Weights of a small GPT-style language model, trained from scratch on English Wikipedia.
Training: 128M tokens, 8221 steps.
Each number is 500 + 40 x the weight over its row's rms, rounded and kept within 0 to 999. Layers, rows and columns count from 0. Numbers have three digits each. The size before them is the row's rms in percent of the matrix's.

# layer 5 attention query, 128x128, rms 0.171, rows 0-25, columns 0-127
053:481525512498535538504580525574552448608595569473485520584508548520499598501514482533516526455534484506464539519559523442471539584494514490516528457470492461453505511477434545470539559534508497494519562480547468468426479538503491492573478485449497546512500489517413512494506474472502483491435515526458502518532502519484475503466524435477532502500439414409479500562454476543491572534496
065:507513527453497467556552529493547495473522536477534494423451565537557437491517535492479495453514455456479419495518509560469560489531476523429503462504508452534455514516494494517604525508572502482496532436508534516567520536588479464493537557492543470535491518545421516571440503485553539510524558484583441479486495496546474517477529529469518458512523581471423447470423555492538511562471
079:497486477489496462485504522568419485559498507542507499570523450406544498558523450473477513484521497515530557502508467479573456512489463603536555539475546540546569425488481484476448557475482428548495510470471487403519511449390462518454473503512505516474562438468578502464547489506523474529464481524409516467553448459508436505502512482543505494482523458467508510562484497487458440536515
121:460542522531534508424482437443548495456503509425448478458522471493438462386459544493539461474458490496406476528536484463458542472504529383477457508501441519474525578472562536489496468474496513513484534516519572529555514519478535529534471584501481521503423519539450479512473528504515513480526487485527465575539555524493502532505548504499517531518520475512541445484406491507619518463517
116:485547483453520527434552500462550489516525480503514564438448483571458530510502570451502475430453522542471558498582553477466469455433459497489493500487514467529523538420470472487388466545534431497464575483487518438513516521478454492516482452517484441478526514539482499572490512485523516534519486560528435529426515496506471539588562495482532494519519541423512441442459444519513470535439
103:494552558550495565451515533525499472453540493481495501452530439535384514538482532495516474422502457488484480432576521454483519475543513491458501448564561437522469513449496492494472451576514451490460562519555524455550457545572453471498461436472521521472471501502419505510535540491508500497468466597587530544462467570448476494563498558525495531479490548489516486545530430505522528487470
080:421515456485488538476463514485484448503509488491463460496519514541545539472457511581436467461445567504478565523510444462506499515488450464510502528532455416521557452419505518499512501428426522487495504515522506411466564515497465446561501493565504566551594504523487457602531508427510492480497497550447488518518491423541464510585529517480497534492432458543524447512457524493504547444490
094:510475451528537529478531533549475507479495466554494520530492476511502497558462458502513533442470505498459579453541481568491508461518474596544488488523407382540434465515475498446547472591488472513523487510532486452428470508518433449506477438506525474493547536511521516489531476426419471512486523547602530547530488474471517510598457488434445478440471513479491492494564549510455478497468
048:542543471491501587447483476457489524528435465382492532486507471523515452549492483561477503544528576465551516529429473417468455514583486485543476487459491498513480570522448490397480502487513466553503532565516430500503523472534504453465547537541475505518480551443483477515503496516500436541550536461499480522547449529507547556524484585553518461537544447432489472457448523567489464498473
079:499512461524506524482447490413508528474503517518483538531539498545454447521499488589524510519525534600542546504514422533457467413461525540475479488534460549505441469537538550528497432460455472540503477556515489504478455546501533552478526523464521416462492489470546509392532559487461485475594509443462475566520534460482583508505466500498494454446519533531558490542486473495571507442434
100:524536512469475481469472519587460491422521423531475460402546457452525478471550462476442507453481489438479472504469520534554535574529461540547524502491507417545531475467489430508582507516565549436504550503499440494481542508492436445506514511495530515489524481456483457544527555488500463531458431624513546434520440475542452456530536486441472481480465493478543505482534544519476492465516
076:472480477481466431544495510512463594523509559529522504517479548421465462488525491487517511585483542460495444484441500526539568493525506521582496546471466534451539422611521487518560509470466518511550438498524479537520472502531476520524499513463539500564515451458553564425551529537549560507486518434485534486548521473532519451449516486496487542471458417538414535552562525535494519524557
092:459516465499489453428472468424559481448512478485499493450506426520427531437484509496528467511460496476485496510529521439548567419532491478478446500510446520461501556435548559551515470498458503461494495526535572399515545555464525508540456503524514468539518575505466473488494543509493552469521475520565465531481502477545504528575553498543493515506540440465551437516394485559587549478466
101:582423494545522498601478518482456496540468546516476497575469473434544507510546472470509571522543517541570555554586460529496442454495510527534529513472480526553445571524476491480468493597477474518514448513501486490503460464448469502433513494515500495453540493468478554422492443526497454547471540496552498421498464453439547512510444523463452468463526458456446542471533574503466474532520
088:523524455500560506432519498552544524486507463483495549440534495488450420506460507504533510524532534530466491554523539554571479479527567491526468471475496455490472530512488442487476550580547476577501557432511501540523434531521490454479451455474497423476490468536502518497437507498492486541448466540482585440451476547443464438421564465400483545443438479477469527524500474477477477561433
101:500470483562512454519516505543481565477453462473532497599545510506590447468442456483480492479440501520455495460497504537403470536482451516503454449537459455479513507587476469440526494531504522465496475504473482520384562476423505499496509500505490484538483463450513414459534487478477458512545505465529489516510504438463574525528428470478445445494549546494491577438547511445461556444537
100:453487456507470544491475545459505445555473499496453468456551458533442551513499564521504511462514473480628495490480521508527527543522456507463503449534476514547477474451508550527502517473522529546402579516536454459497468543573565462444513478547529584505551490533499503533471543511452467510487426533541549514547417467519516480484477518580509548519531447534536454621510475519474532482466
113:518493465473508490480514488467493515556425516529431568497530540485542472416539517509487522523523474553496512544430458547461497591441505453535555524501454564527594438509533451502502472394494532522502518493496458572487557480492573471499554589489491548513458443476555513513476489474500458498556522504410502519487534508533485501460540464483555563546510534564473466456559549461480491493570
109:468563479482527549453495499504512502466539492448586514481466524493534562506454528553468406447467476523427527506550478489514487464476545489497468473466493416466474519450563451540504442496470520456499558543481589510510598474514524556568457483540546568538522533522453465604545548402490515448550518517480446562485524506488477469502547497530469481563497533487490491511468465524486552447478
098:493522481502526489498517532518477486487519488439506516507576480533514491516418495471471448448457549496557444496483498522421480486527543468457398401494499427454470514554489472447523571514527530538448501452436481488430502478456505522455518486561474417550579483556517432502540530529482470515480442433514505524561501474452506492547436475470460431492471484478537525533425523433474549445463
153:457545537435536521416570478483523491512509480506478508498463521472480495469521530439514451436457572515394544530512510467428490493437477437474494548500472523516605508442498496486443467462438449495509497525473559465526484509455485486543497554485442507524500494513523507513484508495516534497538502496504450598481562503528481544592546479535517511541484520490575422414411438527565525515538
092:513451534546504507470545507513486474465483446595527488546479547544499484519520498476473588442476491486433536471550500472461546496545453483503545535515503516587475506472448517489470499487436441450500467547507506500501502445532448446535428539495515618499489507469482467517568512448493509542557538508485426569381465508524503534544475484552511496467492522418476486494486419511574534546567
077:444504465497455467514418503492537475484497452501505459519504512484514508464494556469490462511476494449509440468468524505587506496490464502475387513516473449463545481471524533474540435553497471488509479442508528426438479592416449420479482460517534373568498514497554559428473575532504513481477470542504568444495463479487559503581539504491453479526518541519507500459440547494541521507503
091:520488486419494511560485465499466504577517572460484530502444485459543498505490447490528436547541526519548469570462477501473479523473514502473535511428492563494499493552495536539523536462535520508462449520422487523484462485499579599520563489501449455483534553581520552547460415555478498438490496457498509490590570497496482479427464454490509460515500438559500495524503561488401472455470
115:517519525513469462534531498509481501470450548485425493508508485532539475453498467505489489596508478507499501462466464453455488557459520491559539520518492478489545393575526485399515500462486552499559480434498450486488553503454421496510568528494511457516469469476493466479522472484573516492512542506425501484541516509456461553505439547429565496485432523557544527433539572405543458415478
126:590484498480541514505473489441464414507503532477480575491474475519460549531519569501478486486573472472573531536503426504481463500484577488462512517448579519549458507438533458490425486498465520527449521482519428448554502439498527480457482543496550491542554490551496561545496490486505488485483542519430435523464548526484471549593506534468541469486452528490472406464429494413535515499525
# layer 5 attention key, 128x128, rms 0.173, rows 0-24, columns 0-127
108:527521480493472526477524526389556565547494510434482479494499483474512502460531529408532461489499505486506521479529568543447421512392478484510477531515473559445539550420530449551415458527506537534459457585468500457580513533503563515476517541494507530551433519531505472469510510535461518470547451467498503510521528489477547547507487484521494455486616539520513479468476442476583493490456
069:487476545488495592488429485429429401494474505499504532462532412531458568585422434564533520502509424511511510512515431491458523515480553541504556457444571493485442500531549427416486514492476473547483513480537507567442466486508458508492505504469455511465534516435472454526512557567528512530462537534481520553511549516509530504519436534542475549555473519532521496483479545455480513502527
058:486520490448444444512427541475533383496435532562516522498463334531558488495458551549511525457527480495541492473450563509518485426602484535574467528463489446482498466520487477524481500526512554467470470424513433501507471491553471589520500511511497516441494519471480461483485473516526502518488491464544582496440511450431504546522470523497487548525490536518501518453524491516497498551467
077:472505505526583480521491569506496486448574462505574526529538507537481462480492568561586484479507550530485430453587519524495560458500467461490443588483514496486447476500525497507536534590568505570447461469519505532473508548517533466496530469440501537575532520529420458461541531479480543481488500524565531473471518484562561470479546482478565447466540464426495507476413516506535507488510
134:480503542503503514478505568462569539489517470436550511519530518455478472449512500489626505482471533485444438471563565523382496493458518436504472502458485533457496563482511450510504484581520504591475487498481494531528483472495488447486500523428470522535430511504447456429542513542503541487472484498505492540535569553508547490510509495459535453459574499507490531423429440442582516475536
098:472456432526552504501433512489444414475489478530484510462476482599486502561478495476434439521454486527452474487433514470461532500490459466419488475506535505481457573468484529463591572542457442525411502459533506517515396556522501448504449466512487500569550550551533537542515551537458506485503480529475514512464492477566498452511473477498450528529507458484510551620497521488501533503517
105:444519502549532463490459541529480515427493495499532503537506486513507485509428544565438515476486418501511460468594456527567563508528481488537504501554512411550543457487568477537493495510504521488471501514507481480514611458523464480507462448531511493617558513514425466485516517406491472467457548528518554556492412520483445485517507566466489427490471521478463507506494495439453566460505
115:499498438544523502550444581592481487491493449528457462568526513451564395519420469476506588470512481546496425518523495587490580543573524504503502505516492437509468498550496502470559559479562509577533525485495482568540486512514457468530502479494473511571535528474496497515486475493520434519473538559445510491503439474526499482438479466423506488484468495504452548525516522421473573487517
089:545523495483488460481508539419534601509496479468530556470529425436521441502482514496529506511498498513503523535508581507482377538443480498495480508471469537391515484489521416493469450560537551506478468494480463480537501494497551496514542534504535485510417469521506483473487464582446571477554461459547567518519516513410516496495511516433475466478579598490465484462486445471513467482458
080:507518467484503505475567458531532547535466493446544468535400577451561523454607525440491477493495447465468489567485419528416526476459472468474505491496444502498504557463464558572489549519474470469509456547438548461564473492459526499537476478471476513447461496523473501510480448475466553499568441519450429433502457491540419473513486456523531474518503519503500523510461528419523566460507
075:460473525543474558525429464488426444469517500535452436532510448437451545521446502480424541536484453534490540490509440458526553502611523534516508483513526491509458443467549536466528531381458486455511482509549468543461530427499434487475554460537506476449598523508492531526478474512499443482432537501477526570516522485507483512485494500533482557511453512505482525534581555530447505516434
065:503581494492503492453479456492498403479497481536473468448447408453489548498474535442404451489572503454521579527441545502543464592538496592530500548462534454514528443467539459493470546416467471438533503517567486540515568478532459480501521501535468449417530500477500512513543498523489504492523472491487489442453471465480461542532493521481468515523445566451468501532503523566465511541537
086:408588505560518482430391552433505494415558451475560498500517447500483531483511530508487501478484447511450496514550490497497527507495488485496448518526507489490456550472526586518505519493470485498464507520556491523518522540501457454514425491457432461529521522502434546511499564475575515453437531509459525537452483539550490507526540487469467490514517488460515551495371536595559572480515
089:497507510509519459580470572563487565535471529530433518517471511465540472534542520550557593525534536463532483533499463521499540505564478558471498465454542487529468525478491567446542546541564454445513508480453428554498470472484428495573508496491498474460529528489492512553479515508547411540461519513466421474457378476449482465469532495434484487492432482471551564526491457500517485501439
103:509447434488555510440532504504580461574473445486500538506454544476517449489474436536505552493500516614477501590467508550486468502533482510489584497423518543444510552499493546513497531457456470567578517594445545459567452461492517567544463526494466581525460507519558524506465480532526460501533497558470470513462482496481509498487535421495500550534510498541492488538456435478509456506545
112:474465513479576494566492522607471492532448481532436478498589548441557450516498453483501549516498535482474476488493439550415499570537513461506454522516440421477484483561506450434527489453499505506570538451505537559478499500490460469501517544449501525534537459443463459506503456442585463582514520522429481489525487461530484516453440474511502517497403473433466527482543529486455492502516
098:473512433475523540455443525433469500538563551510573555518511496537490537521509485561511503473488532568655456476468574496548510460470472534515456498530533500533469532494517488598497522543491507526328514507529473508523499503503504496445463449489471508521533516504523488474525560528442523545539527473518529515479439472503535541538489535524510519506531454470466510580514524539441561497549
110:568411514484484546436499490486519477521467495499461527508511527451487433433526433449454497500522489512500511504521520604536507574498513516552507538475508498524544458529523409496452374454466527534526514513514453472467547435476563491436507544453548546466454437439554456444512490474463463544556475502489504485524561506445497523558480527489517509471499561534434476394540515489517495516531
119:448517495487529499485509504502483436457510509504585449498467465475476520487421590518565396516442479459434506474557578494523491521465519478490500473494517463480487486405537428521525422506482526482511541521480516521527541515528518524487482452529622497548508533510513536482455482406418487468528499492530529541512525516528505438491520505528435479518597528493461492450493422419478564481535
093:450523462408585472519532573538515519563514505496490507518546542458499495543500462566545541504480590533553480499459494503448445556456490446496503498475466482471483478470505520513517562467500504546503501506508523513525489491529497524510509535472476549562532562545457461501529544453513487543536478506502493536553497493619490557457470426494496494506440412450546462621452489498407453423499
083:454469531529487464462459506526460504390549425497495469521503487496520450478506500440427514529536476467386505485512405529488540490486502435471462581526491484514513487519517599491553547458526486484537443466556503516439517529492478434518501558466472484531510499535442524501493518442511506456423515522494575569504527581585475460507474493444483451455489528517526538477461560548540512442523
086:530491535518523479451497519498450591368428481499450503489510476524487522486513595427448527495489457524419490499504470516489491454536554456469469520532474479544516540449518470448421484547516524506481509465503470456535488538493471449474474501526568440560489454523490509528550551516439520444522468503486473505430437521513485474521486533447397450472566581473497492475546460477571524564484
090:476504495597537459564442462514543486477523490547506541519501465534530575512473472560444511510508486487518490509577406458571548491522502521480477485532492496501470464540498598431549489461450494498519493481553525535478497494509485475561453475479439468522563578456480560529455571437606476505437571485483519505471488508543487510484487490528510520569431486483514570551424560547505480504459
092:468574502409434478504550459497509542534590554465505501513497537474500490534522443528598480467521552496555504451480557492535501388491495488583516495497485515490493447522456500600471525490560536483521459524474480547452562483488496543485602503509444480437448475506487459444469434528498557502504499449556512486574550498507512506497538481503581516504460481511478454499497494515397482462500
123:546502525478475506548474496545527477521425457473400478485523517500567466510464497428472527492506486457513483481532466497414529607503478478526513529507492484502548427585500414396503462468489478510543493450479497486469530476498482511542532564519521509525516487486489448531545436513563436516476480542479485529543510486493460535501384503484528475485376467482501499449507513395560471471476